python train.py --activation="swiglu" --norm="rmsnorm" --positions="rope" --rope_fraction=0.75 --init_std_up=0.0162 --schedule="wsd" --decay_shape="pow" --batch_tokens=262144
Each number is 200 + 40 x the weight over the matrix's rms, rounded and kept within 0 to 999. Layers, rows and columns count from 0.

# layer 4 attention query, 896x896, rms 0.0307, rows 404-429, columns 128-255
197,152,184,218,203,243,217,226,134,166,202,274,197,144,168,218,208,217,207,228,250,206,248,234,175,157,197,179,155,208,199,231,163,190,152,271,202,304,272,129,180,179,211,227,197,156,127,265,199,166,219,193,244,205,195,227,264,195,220,241,154,244,230,148,199,274,270,242,260,171,229,237,237,150,199,237,186,253,237,274,169,154,211,195,88,239,203,153,214,191,175,179,186,210,180,228,166,226,183,215,260,197,252,176,237,237,187,258,186,202,216,157,213,214,261,197,176,140,225,119,185,187,262,223,195,193,219,230
189,197,157,186,228,202,281,200,184,201,210,234,181,146,193,177,228,202,156,234,195,267,212,175,247,272,202,142,216,170,207,214,196,212,197,130,203,166,176,225,202,172,162,255,181,219,188,200,200,294,172,238,183,203,195,159,155,249,237,201,292,121,186,152,216,196,216,214,158,200,163,96,168,202,189,209,228,193,210,135,258,187,189,222,251,160,209,164,203,266,146,171,142,219,185,173,165,246,238,147,166,139,189,245,168,230,159,192,166,134,162,202,251,110,230,182,222,293,179,207,196,231,263,243,196,258,166,183
243,218,207,154,191,206,247,234,138,218,193,149,202,235,205,230,177,183,194,163,138,299,233,158,259,164,243,208,214,222,196,197,229,205,179,247,203,168,165,189,208,189,182,249,115,218,195,262,184,206,217,227,247,165,200,217,228,176,187,189,216,139,221,183,206,134,200,252,232,273,190,192,283,204,165,170,209,138,213,266,147,152,171,188,135,127,218,208,184,186,249,187,201,192,295,171,154,202,184,243,174,99,231,237,194,197,210,186,183,183,156,202,201,212,214,241,225,137,247,231,211,226,201,232,120,223,178,254
240,217,154,241,167,192,208,227,184,235,159,209,195,168,139,131,219,211,174,193,217,168,175,226,183,179,238,181,174,181,183,202,230,146,181,205,161,189,253,257,244,244,135,115,259,236,223,219,167,282,211,225,159,214,176,245,90,200,187,163,117,229,161,130,218,230,239,241,236,247,206,192,209,227,166,194,203,190,208,210,162,183,277,168,127,220,173,227,232,170,209,221,227,230,250,181,207,211,294,175,169,220,155,250,126,155,263,239,234,156,194,191,193,215,179,180,159,182,159,167,260,165,200,206,156,133,289,154
169,182,177,240,182,246,224,156,257,235,169,200,157,202,211,220,131,210,224,147,224,211,170,184,213,196,226,173,200,235,202,218,214,228,167,219,133,152,168,219,234,216,206,156,201,122,138,164,224,194,200,214,204,176,150,276,176,249,175,201,252,232,165,234,176,244,157,285,149,255,199,165,137,250,198,211,220,170,214,220,194,164,233,195,170,176,160,169,153,211,185,170,144,204,220,170,186,209,234,213,238,256,163,277,188,218,189,142,191,200,249,221,194,233,197,263,220,141,247,244,183,193,210,235,217,217,210,214
244,223,205,110,229,117,223,193,150,152,208,193,170,224,202,197,139,173,228,181,268,174,156,174,234,178,163,245,194,224,256,238,230,218,264,217,201,206,163,246,169,232,274,168,159,185,268,160,166,166,183,170,194,106,183,252,233,193,205,222,199,197,157,101,232,211,245,223,171,215,232,223,186,171,183,240,142,191,215,210,153,231,125,188,190,217,174,196,213,175,195,186,172,262,230,230,192,218,166,203,157,201,176,209,208,216,134,218,226,273,223,225,231,228,210,263,181,227,243,235,208,168,141,200,162,182,187,161
125,208,212,128,139,214,214,209,196,271,245,224,220,218,225,184,166,223,204,240,91,217,165,183,167,179,208,245,285,148,143,178,196,163,204,192,257,236,211,183,218,223,185,238,209,218,255,258,180,202,248,240,196,193,218,190,128,198,166,186,219,158,153,184,151,236,219,243,218,233,191,176,186,186,231,146,195,143,198,238,184,182,187,221,176,246,207,179,160,273,203,178,162,244,163,269,231,234,236,232,227,205,150,131,195,189,180,147,201,214,228,169,148,192,185,170,239,228,132,159,201,182,228,179,206,248,218,214
218,146,175,251,267,221,170,197,206,231,196,217,201,160,204,239,245,175,202,235,204,141,263,217,178,222,287,244,209,144,215,227,149,186,108,220,151,162,189,252,216,180,174,267,218,216,230,198,106,222,196,242,204,184,266,190,172,135,211,214,238,196,249,239,233,223,190,205,147,244,192,206,215,186,206,165,222,199,177,248,257,224,272,202,194,186,159,173,167,264,191,193,189,166,228,244,150,191,141,225,229,190,259,212,147,201,228,197,202,181,203,226,155,211,184,200,193,175,197,171,236,182,190,192,172,223,202,202
252,252,212,168,200,181,230,185,203,191,168,181,208,172,198,257,223,203,211,178,179,135,216,227,125,222,238,211,218,177,195,186,188,190,145,195,238,200,171,176,210,291,243,224,126,237,218,239,211,179,166,189,198,185,210,187,226,207,207,213,204,168,175,174,201,216,209,192,214,177,172,173,225,204,175,158,203,169,207,184,261,173,200,156,207,230,211,174,206,208,233,163,189,157,244,243,200,200,190,191,191,168,151,151,157,212,223,181,191,185,195,143,229,236,238,231,167,235,187,232,238,159,272,198,177,231,137,195
207,222,149,178,176,212,197,211,275,159,197,233,182,172,171,166,131,207,151,299,217,183,224,178,235,181,162,239,212,267,185,276,155,200,189,152,222,205,135,194,193,202,209,184,185,164,195,174,184,187,147,214,218,183,231,221,213,240,213,212,170,180,233,141,162,223,188,182,178,161,209,243,210,167,242,211,179,230,236,181,190,174,244,186,235,218,226,215,173,243,237,199,250,201,130,205,198,194,160,257,230,256,223,178,195,174,216,215,170,181,263,193,198,218,260,235,161,202,174,251,193,230,124,94,223,172,220,164
213,178,195,226,185,195,120,229,202,249,246,125,234,231,275,198,190,227,212,195,239,210,173,241,220,242,214,243,143,235,140,173,219,237,170,168,187,166,194,179,213,182,176,255,179,244,207,160,237,262,189,235,222,219,216,179,189,217,188,205,203,217,252,117,236,181,127,172,156,186,183,243,275,183,188,197,283,207,262,243,203,178,140,235,167,225,173,178,237,110,182,186,234,223,229,164,240,182,200,207,268,154,212,236,221,131,251,178,233,224,210,115,219,208,202,66,159,256,166,207,78,183,220,186,276,182,192,201
194,169,181,237,228,222,168,220,241,251,214,120,165,254,223,192,206,180,277,187,168,157,239,225,154,169,217,115,212,220,165,243,194,186,231,229,229,216,158,207,151,124,146,191,174,292,178,218,149,179,184,224,206,245,241,244,160,249,176,184,234,170,164,142,156,225,229,184,188,143,188,228,233,191,292,232,174,229,220,205,275,174,146,253,168,177,179,146,168,225,236,207,222,237,194,214,192,254,191,176,207,227,241,213,126,189,199,252,182,207,156,162,183,210,103,179,177,195,153,235,206,198,183,203,173,264,121,294
279,217,208,244,157,198,132,270,244,171,165,143,149,206,163,240,211,165,134,271,255,169,233,224,158,192,187,188,176,250,146,193,141,214,194,189,188,202,199,265,214,138,233,200,220,260,199,181,189,201,227,156,161,131,176,143,209,228,265,254,167,186,215,173,185,282,228,162,197,196,111,161,188,167,225,191,196,215,253,227,214,199,136,215,168,249,252,230,277,205,145,85,246,225,194,173,204,240,232,154,240,210,187,239,176,253,189,181,169,130,162,212,155,188,205,219,206,148,278,117,171,196,233,226,233,220,219,207
162,200,216,157,191,229,201,194,222,211,139,175,200,209,190,164,178,129,214,234,229,147,143,145,127,176,226,182,144,281,205,222,200,235,214,125,213,206,280,210,213,165,278,205,234,252,198,243,258,163,170,170,174,152,187,202,163,240,187,202,243,196,220,159,180,275,199,226,177,243,255,166,178,219,168,211,267,220,158,132,181,182,191,217,138,178,216,208,161,159,235,148,153,212,190,160,199,164,231,84,206,251,279,204,162,248,198,132,236,202,200,202,216,231,255,187,191,198,254,197,201,163,159,210,179,242,188,200
120,222,201,258,188,153,176,218,218,226,266,194,165,160,190,212,238,182,173,207,169,151,253,219,232,210,210,281,219,162,188,202,152,188,191,321,224,221,264,207,199,231,204,233,216,100,181,247,181,264,120,215,162,228,202,245,136,184,211,180,207,178,275,216,282,219,189,203,222,251,167,252,231,197,206,184,200,212,240,190,219,154,265,250,168,209,179,176,187,245,255,149,253,240,191,180,180,232,197,164,161,149,184,183,251,162,231,200,173,178,174,225,253,223,214,158,225,173,246,165,190,198,110,203,206,177,273,208
264,211,138,314,263,198,205,182,276,168,144,212,180,100,222,125,168,174,215,238,139,269,208,185,176,217,168,294,244,174,179,121,175,210,212,246,206,286,228,223,258,188,168,262,282,254,218,188,196,247,229,147,200,188,187,269,207,256,177,211,198,182,120,185,252,237,164,196,181,203,206,139,205,175,170,165,144,120,217,255,221,173,211,218,272,218,164,195,183,255,194,215,213,211,234,181,196,178,155,156,162,198,133,188,260,210,192,187,297,183,183,206,188,234,173,202,225,188,197,271,132,148,134,277,234,246,310,210
236,182,205,147,154,175,171,228,151,173,93,179,212,213,198,152,224,179,218,215,206,195,233,271,223,240,260,272,195,166,136,140,235,247,192,182,173,157,231,174,252,185,222,189,257,220,228,192,196,189,192,243,185,193,191,191,320,262,213,241,185,262,257,211,152,185,154,168,185,258,235,198,183,186,221,170,199,196,210,231,222,198,206,136,191,291,258,122,243,193,173,161,135,175,208,161,237,227,205,141,217,194,178,214,210,239,185,162,213,217,130,225,232,253,189,156,155,195,187,203,218,143,173,205,158,161,167,198
270,166,245,232,165,171,205,179,238,246,219,179,232,207,229,275,185,234,206,118,176,156,196,192,98,177,124,268,265,295,218,261,162,228,226,187,229,229,205,242,157,219,273,197,217,181,203,187,207,126,243,211,172,212,180,169,257,240,222,199,161,242,207,191,292,166,204,141,229,195,268,237,183,153,232,178,209,193,128,237,246,212,170,248,129,215,183,263,178,143,98,175,242,162,197,256,171,231,266,273,194,167,176,128,211,162,290,179,187,210,216,180,216,164,160,265,111,249,158,156,170,237,284,233,171,204,131,162
246,215,229,225,184,213,165,289,214,189,216,170,131,216,228,261,207,177,191,179,156,173,173,127,180,261,217,189,264,262,219,184,202,227,241,211,166,246,198,231,216,212,211,170,199,178,168,136,245,251,200,199,197,204,231,244,199,239,239,227,206,166,170,215,176,280,240,239,173,220,179,244,179,191,199,202,196,219,255,257,171,201,128,154,220,207,217,159,203,192,190,170,212,180,160,158,184,194,184,223,170,299,184,283,199,202,160,187,200,240,211,219,233,211,208,170,179,207,219,253,160,224,202,236,198,147,185,181
249,145,162,164,171,238,180,221,195,216,235,220,230,188,263,215,177,136,206,189,225,169,205,197,204,205,197,167,183,249,160,163,147,186,235,160,148,204,255,185,196,154,214,291,205,227,200,179,231,236,231,208,274,160,245,139,165,207,211,190,229,162,149,178,203,176,251,165,135,252,157,216,221,221,182,230,217,244,193,156,154,202,260,195,208,261,292,190,224,138,144,216,151,207,191,215,130,218,220,220,243,141,224,155,204,229,279,217,184,209,202,191,205,218,166,230,226,241,214,199,127,224,164,162,196,157,206,200
157,203,184,274,171,173,135,155,223,211,182,197,173,191,236,313,234,208,183,235,201,132,228,210,189,238,205,204,307,244,142,219,202,188,222,195,218,243,155,220,177,230,260,193,164,162,181,190,181,131,182,160,199,158,196,231,229,211,217,190,178,233,231,132,155,185,220,207,243,221,208,241,178,133,236,143,237,155,173,257,191,196,200,98,152,197,197,191,257,225,131,231,224,228,196,243,148,194,199,232,202,230,235,206,231,134,149,255,186,194,198,195,176,304,188,234,163,163,193,162,252,201,202,161,134,181,195,154
224,240,251,219,201,178,215,166,211,185,203,163,225,176,197,143,135,213,223,249,227,209,251,234,219,133,189,227,165,238,185,172,200,200,186,194,231,147,234,224,189,189,175,205,179,261,193,167,210,192,137,184,195,250,130,177,189,195,198,165,213,212,212,192,190,181,187,84,173,206,208,202,190,185,198,162,202,225,226,135,170,146,176,261,174,191,186,196,181,146,250,199,209,149,177,262,211,213,232,167,203,223,155,182,143,246,145,256,243,214,213,135,166,192,195,196,224,202,213,210,217,238,141,149,166,221,194,165
230,215,198,145,171,176,248,231,116,191,248,222,249,187,168,195,158,316,222,232,183,234,254,174,157,203,194,218,173,203,172,210,226,190,132,240,249,163,169,226,193,171,239,213,237,185,222,212,243,184,214,224,140,196,205,104,188,153,229,298,150,253,220,182,156,209,146,190,183,158,188,220,212,200,101,160,235,218,187,185,226,184,165,199,200,256,192,162,246,209,273,219,214,172,200,214,127,154,200,150,176,219,241,266,172,181,173,234,181,246,224,186,240,229,179,176,195,223,129,223,164,249,147,225,148,205,146,251
150,252,200,217,270,212,216,161,207,198,152,174,123,236,177,207,153,233,153,222,229,207,229,166,149,220,216,113,172,293,191,212,284,161,182,202,236,174,169,262,215,186,352,207,226,120,253,156,306,166,272,164,194,212,237,201,223,275,204,231,115,194,222,242,192,216,297,207,144,274,164,169,218,239,176,139,138,189,251,160,208,170,235,161,104,227,194,241,198,188,218,251,129,179,96,201,201,204,141,198,236,262,203,222,168,252,222,190,275,206,173,181,163,214,190,233,133,216,221,190,203,185,256,175,203,145,121,235
215,160,137,188,232,213,163,234,208,239,152,227,149,195,219,187,227,247,214,173,199,285,214,135,258,221,229,183,220,181,251,225,245,124,246,218,208,213,217,225,172,208,162,165,179,253,233,237,174,171,175,180,236,189,185,191,191,146,229,213,169,101,192,171,236,231,211,145,147,176,225,138,215,159,228,212,209,134,272,266,183,213,201,213,240,192,148,191,232,224,231,198,194,161,173,165,193,224,198,196,214,269,163,220,195,198,227,238,248,237,160,226,136,172,146,183,218,188,169,225,174,190,254,266,198,177,196,206
211,129,219,299,184,204,245,177,213,216,153,216,221,244,209,226,230,164,205,261,206,272,192,199,214,202,129,180,240,200,153,172,187,293,166,130,220,245,213,209,229,194,225,200,168,262,171,239,275,155,185,242,165,222,190,199,220,210,136,216,152,269,189,203,241,216,210,181,198,182,247,269,235,175,227,154,214,251,130,155,175,194,223,189,234,198,196,180,184,214,161,291,136,194,262,176,137,165,247,195,122,177,190,248,221,194,260,195,142,247,213,200,243,162,210,209,187,243,259,131,163,179,210,240,176,219,201,211